Weights of a small transformer language model: MLP 512 ReLU.
Each number is 128 + 24 x the weight over its row's rms, rounded and kept within 0 to 255. Layers, rows and columns count from 0. The size above them is the row's rms in percent of the matrix's.

# layer 6 attention query, 128x128, rms 0.122, rows 0-48, columns 64-127
size [ 55 104 163  89  54  88  66  88  96  80  89  85  79  84  89  94  76  82  91  83  80  91  83  85  81  83  89  84  83  88  83  78  32  64  98 142  32  48  75 129 122 134 134 120 124 136 129 126 130]
[[101 107 150 119 117 126 112 128 139 101 115 151 138 125 115 159 155 133 113 124 133 107 105 147 128 122  92 144 146 130 154  93 136 183 114  87 126 123 149 140 136 165 143 107 161 135 130 149 105 144 171 125 127 131 108 112 134 128 175 136 136 146 121 161]
 [112 131 122 127 159 125 106 111 164 135 152 131 135 132 131 124 147 131  84 109 106  85 110  83  65 158 160 154 115  94 113  94 165 159 151 147 138 124 121 103 121 135  77 133 121 132 120  61 168 159 153 143 111 126  95 135 135  81 105 106 127 105 143 144]
 [103 134 126 115 110  99 139 145 160 133 160 121 116 125 113 119 170 126 124 152 120  98 121  94  72 145 153 135 122 116 127  89 117 160 153 112 111 139 124 127 157  96 104 103 120 121 144 126 169 138 146 176 132 124 125 120 129 133 102 131 156  90 106 137]
 [ 94 129 114 150 162 141  99 114 116 128 102 158 141 125 114 124 140 134 123 144 105 131 129  98 123 149 110 147 181 115 132 152 141 100 101 115 140 142 158 150 125 122 180 161 117 131 164 112 129 139 130 138 128 117 159 160 134  91 113  84 160 100 178 149]
 [164 123 121 129 117 152 157  92 102 121  94 105 169 125 149 144 131  81 159 112 178 178 134 144 171 156 106 143 116 139 126 103  75 143 134 149 139 137 118 142 109 135 150 150 129 154 153 116 146 132 129 134 190 110  66 131  93 148 138 143 137 109  92 122]
 [149 134 178 114 134 163 149  63 167 134 108 151 141 147 130 140 151 130 127  82 122  97  81 138  91 163 125 175 119  84 136 163 140 164 148 116 135 134 132 102 147 108 146 146 106 171  89 114 151 132 134 138 171 120 105 147 116 103 141 122 118 132 117 152]
 [117 143 123 171 195 141 111 119 155 115 122 129 137 149 142  96 112 145  80 104 114 124 130 132 105 156 128 149 151 136 138 124 180 135  89 142 121  84 121 120  98 154 127 111 141 146 142 120 144 174 115 139 128 156 106 111 121 113 130 106 110 168 194 123]
 [ 88 150  99  98 103 123 105 164 149  97 129 165 133 131 143  85 176 158  89 163 124 148 125 157 116 121 129 136 143 133 117 133 139 146 118 136 104 103  98 111  64 134 103 103 139  86 139 142 134  74 151 141 111 102 175 122 159 136  99 176 130 131 177 106]
 [130 137 141 108  75 127 118 135 112 141 136 140 137 145  83 158 144 128 150 152 129  89 132 150 128 145 138 156 136 128 133  72 133 122 173 137 134 126  87 152 122  90 118 158  94  92 139 148 102 131 172 171 151 109 151 109  95 165 121 156 155 140 115 124]
 [102 137 120 155 179 169 138  98 141 120 141 121 171 126 158 143 125 166 145  89 135 180 138  74 113 137 140 155 150 132 136 142 141 134 102 107 121 102 143 118  89 106 129 140  88 103  84 117 151 150 140 104 122 133  67 117 108 117  96  96 110 120 148 117]
 [154 175  86 124 115 160 182 101 143  84 156 151 129 168 173 129 124 141 180 145 140  98 117 104 125 147 117 111 134 136 134  90 165  86 135  94  98 128 180 103  83 136 105 159 132 143 138  72 153 125 135  78 112 131 110 118 158  95 113 108 125 132 122 157]
 [102 148 176 103 158 154 188 113 129 148 159 159 153 124 119  87 130 167 153 128 117 138  87 110 141  96 120  99  92 121  97 133 150 154  93 119 164 104 123 114 126 170 144 149 113 104 136 148 112 136 104  91 156 151 113 163 154  96 125  96 119 114 138 126]
 [140 147 100 138 123 139 118 127 136 164 137  93 110 151 157  56 126 145  98 134 107 135 144 109  72 137 169  94  93 102 115 146 152 107 130  94 110 110 118 112 145 111 112 110 112 149 184 115 161 144 140 132 119  87 140 142 140 130 101 131 152  92 160 154]
 [147 101 139  88 125 101  93 130 135 127 126 155  91 135 104 122 127 114 163 169 150 120 168 132 143  99 143 122 112 156 189 134 115 133 159  99 122 120 162 140 124 115 125 148 143 131 153 155 139 108 104 141 211  77 161 126 119 151 142 122 121 120  98  87]
 [ 79 174  88 145 102 180 154 120  85 116 132 142 122 147 133 128 137 140 135 159 104  73 103  92 148 101 144 111 165 130 145 130 147 158 133 147 112 145 161 108 110 156 117 128  96 133 124 117 133 102 146  92 115  66 117 114 102 159 146 142 167 137 138 115]
 [113 152 118 115 191 117 129  98 135 119 107  80 128 141 147 118 136 120 133 118 121 150 163 128 122 136  97 175 154 124  92 140 132 153 130 104 111 147 105  87 167 181 172 148 157 121 132  92 135 130  99 129 107  96  92 127  86 128 139  73 117 145 161 159]
 [151  97 138 112 131 138 121 131 149 122 107 141 112  83 120  97 138 130 134 142 101 138 110 103 133 146 136 107 186 128 164 121 102 115 125 117 127  78 103 168 130 138 150 161 116  86 170 166 165 140 123 136 120  92 126 133 134 176 133 150 110 152 137 141]
 [ 99 105 141 140 121 136 130 152 127 110 169 100 131 151 124 124 145 112 168 137 103 146 136 111 147 120 130 124 113 136 122 147 149 130 118 149 132 129 182 130 167 138  92 122  92 180  75 104 155 159 114 138 126 175 138  83 132 103 171 136 144 124 131 164]
 [135 112 140 108 125 152 133 105 104 152 138 174 120 111 116 135  85 122 111 109 151 139 148 118 106 156 146 141 142 136 137 143 134 175 130 149 154 108 186 118 107  87 143 100 103  83 100 128 108 169 137  94 134 132 133  97 127 105 125 116 112 165 159 148]
 [108 100 160 137 105 148 136 118 135 120 132 122 123 158 110 186 132  88 124 143 122 121 102  91  99 165 152 101 140 163 105 104 120 151 105 132 142 170  89 146 125 146 152 139  92 100 161 154 160 144  98 133 147 175 170 126 115 169 135 127 166 135 142  77]
 [ 98 120 120 131 136 167 148 147  79 105 127 124 130 102 116 104 123  89 138 147 119 110 140 148  77 145 101 150 166 142  84 133 159 108 122 144 140 117 134 115 155 121 171  99 169 161  79  99 123 119 144 165 127 160 133 129 113 125 112 147 105 119 156 126]
 [119 137  90  99 135 112 137 106 108 102 113 139 137 124 101 148 133  91  79 142 169 127 160 140 150 131 116 129 166 135 130 110  98 115  81 177 118 163 140 120 161 130 123 109 144 107 141 139 159 153 176 119 134 107 105 116 109 112 128 105 103 158 123 101]
 [ 99 170 128 140 136 101 120 169 127 125 103 156 150 113 100 155 103 124 146 132 130 129 220 142 119 126 154 105 145 128  95 135 106 174 112 112  93 148 153 119 137 181 140  71 101 126 137 136 146 111 126 143 138 158 177 122 126  85 119 105 149 109 137 117]
 [ 85 120 158 112 162 121 148 139  70 101 120  92 137 114 134 141 122 134 164  78 147 157 113 149 137 174  98 121  85 183 137 114 148 133 110 135 113 106 117 145 121 109 120 123 146 143 146 125 128 106 162 151 117 127 105 103  88 128 127  92 131 125 128 163]
 [120 127 142 200  94 157 134 126 156 126 129 145 156 132 131 120  98  88 128 106 124 129 122 165  91 134 137 111 113 100 139 119 159 111 152 113 153 155 110 130 124 120 186 126 101 114 123 130 128 134 114 152  87 121 156 159  91 118 111 131 110 109 126  90]
 [151 139 117 147 124 142 130 108 138 125 132 104 112  77 146 100 129 111 127 159 146  62 115 120 112 146 147  88 112 111 154 144 100 102 120 158 145  82 141 100 113 134 163  99 142 154  94 102  89 146 100 132  94  98 132 143 119 123 172  94  82 105  96 171]
 [143 152 171 145 141 144 145 122 154 143 136 146 163 122 126 113 130 125 116 123 132 157 132 105 120 148 136  93 126 137 134 127 110 127 113 110 118 121 123 141 127  79 103 105 105  82 168 136 155 184 107 146 149 154 120 117 122 137 113 171 105 134 133 113]
 [163 123 159 157  88 134 149 164 160 140 124 134 145  95 155 101 178 103 155 102 118 136  89 150 115 146 113 117 103 111 117 137 122 116 124 131 145 118 159 129 120 111 122  96 146 145 144 111 138  76 127 130 106 148 121 141 102  94 141 137 167 174 122 131]
 [ 80 129 147 164 140 129 159 117 119 102 121 166 143 124 113  82 117 121 102  91 131 155 131 116 115 117  89 158 123 130 140 122 143 161 109 115 120 168 106 110 136 120 178 179  98 142 149 164 144 110 129  92 152 103 101 168 125  89 181 123 135  94 153 128]
 [137 155 157 122 139 115 164 117  95  93 120 144 147 108 112 135  97 132 147 124 115  99 169 129 169 138 123 138 164 143 140 105 124  75 150 157 168 137 101 144  71 143 146 121 136 129 153 156  79 123 124 140 135 149 151 108 113 144 132 104 134 105 162 138]
 [132  82 148 140 125 133 108 133 136 106 169 160 131 106 161 131 134 116 124 138 159 154 137 165 100 142 125 133 169 153 139 113 163 131  93  57 109 151 133 118 173 125 135  72 159 118 102 137 137 130 147 136 135  81 129  80 132  83  88 164 118 121 119 165]
 [141 172 151 144 134 101 118 155  94 127 121 119 144 117 117 140 123 162 173 124  93 130 112 127 109 118 121 128 108 177 177 110 118 158 137  98 130  94 167 112 122 116  99 129 132 141 172 137 123 162 164 206  81 139 109 108 116 128 105 128 106 123 159 123]
 [133  81 148 124 127 140  75 133 157 115 168 106 143 114 117 128 179 132 114 145 133  84 139 105 138 126 130 121 156 165 119 121  89 124 102 117 134 131 154 104 130 177 104 119  73 108 142  99 165 100 130 122 117 179  84 132 141 157 163 140 116 115 129 121]
 [108 131 123 136 101 175 125 151 118 123 159 121 181 154  99 173 126  98 122 179 104 116 133 130 132 113 158  86 145 118 147 108 137 110 101 125 135 117 184 139 118 140  84 105 113  87 126 103 160 137 118 126 135 153 139 109 116 136 146 102 145 172 115  99]
 [112 117 108 109 141 114 136 109 110 121 127 153 152 114  76 121 130  92 138 184 155 121 145 135 128  97 164 129 114 106 180 133  66 121 128  99 145 157 154 112 150 144 138 125 167 159 134 110 100  95 121 191 166 102 107 123 167 142  99 148 122 124 133 171]
 [102 133 145  98 125 136 131 122  95 134 131 117 150  94 127 131 118 108 138  96 174 116 124 139 133 105 136 175  99  80 130  91 140 124 127 132 148 134 127 101 120 144 107 157 127 126 142 150 129 157 169 169 137 126 126 157 166 109 130 159 173 126 106 101]
 [158 103 110 141 119 121 131 120  96 136 105 132 108 163 135 169 115 117 101 108 134 124 132 130 128 108 149 170 108  96 133 152 127 159 128 160 139 150 129 139 124 129 173 153  71 107 105 143 143 144 126 128 103 131 133 147 152 128 117 129 153 106 107 153]
 [ 96 133 107 122 129 133 133 118 161 141 171  97 118 134 107 133 114  98 128 169 145 126 162 144  98 144 139  71  95 107 123 103 125 113 128 108 105 165 120 120 153 116 131 123 106 122 151 113 193 135  95 135 123 110 168 121 102 122 101 114 163 105 104 141]
 [117 145 180 135 144 120 118 117 115 110 106 114  60 134 153 121 134 142 154  97 120 148 117 125 142 179  97 129 103 141  93 108 143 130 176 110 143 156 108 153 154 116 154 137 121 105 114 142 141 157 134 120 134 131 164 172  72 125 115  99 142  78 123 157]
 [125 133  92 136  95 131 128 153 101 157 128 135 114  69 153 137 146 135 129 113 130 147 147 143 177 187 133 114  60 188 111 128 130 149 138 131 164  95 190 115 164 152 131 134 134 121 145 152 136 144 139 132  93  79 130 122 138  95 103 124  86 117 123 122]
 [143 139  86 133 139 139 112  90 121 187 117 167 138 112 143 117 122 152 137 109  96 120 158 116 132 116 114 136 151 110 122 125 125  95  87 141 136 152 158 139 150 112 120 114 123 113  96 135 113  90 111 189 114 141 125 146 126 141 113 112 127 123 126 126]
 [103 117 132 132 134 125 136 201 105  99 108 117 186 147 116 153 146 121  92 149  69  89 181 137 104 144 143 146 117 111 102 120 120 133 134 128 144 132 145  78 125 118 123 160 161 129 158 176 119 123 121  86 113 164 130 154 142 110 134 124 111 134 164 156]
 [100 173 126 148 149  95 114 135 138 129 136 130 126  90 121 136 146 138 138 132 154  83 126 146 113 128 174 172 164 146 101  87 123 155 134 177 117 123 143 172 159 152 118 143 143  90 102 118  83 129  87 139 133 140 101 119 116 111  99 118 150  98 114  99]
 [163 106 147 144 157 190 128 156 137 108 155 152 123 128 117 123 132 144 105 118 170 105  95 138 140 122 126 137  95 134 106 114 114 132 107 106 113 152 139 129 174 137 102 149 118 138 187 125 133 167 108 107 127 137 126  64 165  80  97 124 139 106 108 104]
 [112 168 133 105 105 144 114 107 128  98 161 146 124 129  91 134 110 145 124 146 125 142 120  91 113 159 141 134 126 106 139 144 123 121 103 143 162 114 111 149 162 113  76 197 119 152 141 139 103 118 139 104 127 139 120 166  91 159 111  82 132 114  83 133]
 [185 130  98 132 118 130 160 122 105 113 121 125 142  97 135 144 105 107 104 133 101 121 118 155  83 115 173 181 140  96 128 113 118  99 142 117  94 134 137 152 178 125 112 104 127 108 122 148 135 131 150 110 132 116 100 115 130 150 149 112 117  62 108 134]
 [160 127 105 120 101 129 174 100 128 130 164 153  96 144  92 100 136 120  80 119 132 140 146 146 151 196  88  81 158 115 165 149 152 151 138 165 103 115 136 103  86 124 112 138 105 113 154 153 118 132 136 128 130 165  65 155 160 156 117 135 128 141  90 118]
 [104 123 138 130 125 108  60 135 108 134 107 118 158 127 137 123 159 119 177 159 145 109  92 117 109 117 103 117 121 127 155  84 177  99 145 155 153 116 138  94 149 131 142 138  69 142 115 165 112 164 112 127 175 139 114 119 130 126 107 116  97 156 156 119]
 [128 104 112 162 113 149 130 104 206 123 181 113 150  79 117 126 128 141 108 141 122 159 115 104 179 123 114 118 145 105 142 128 124  81 155 149 169 103  91  92 148 156 138 108 149  89 120 154 147 159 143 137  86 159  92 103 120 135 101 108 154 121 119 114]]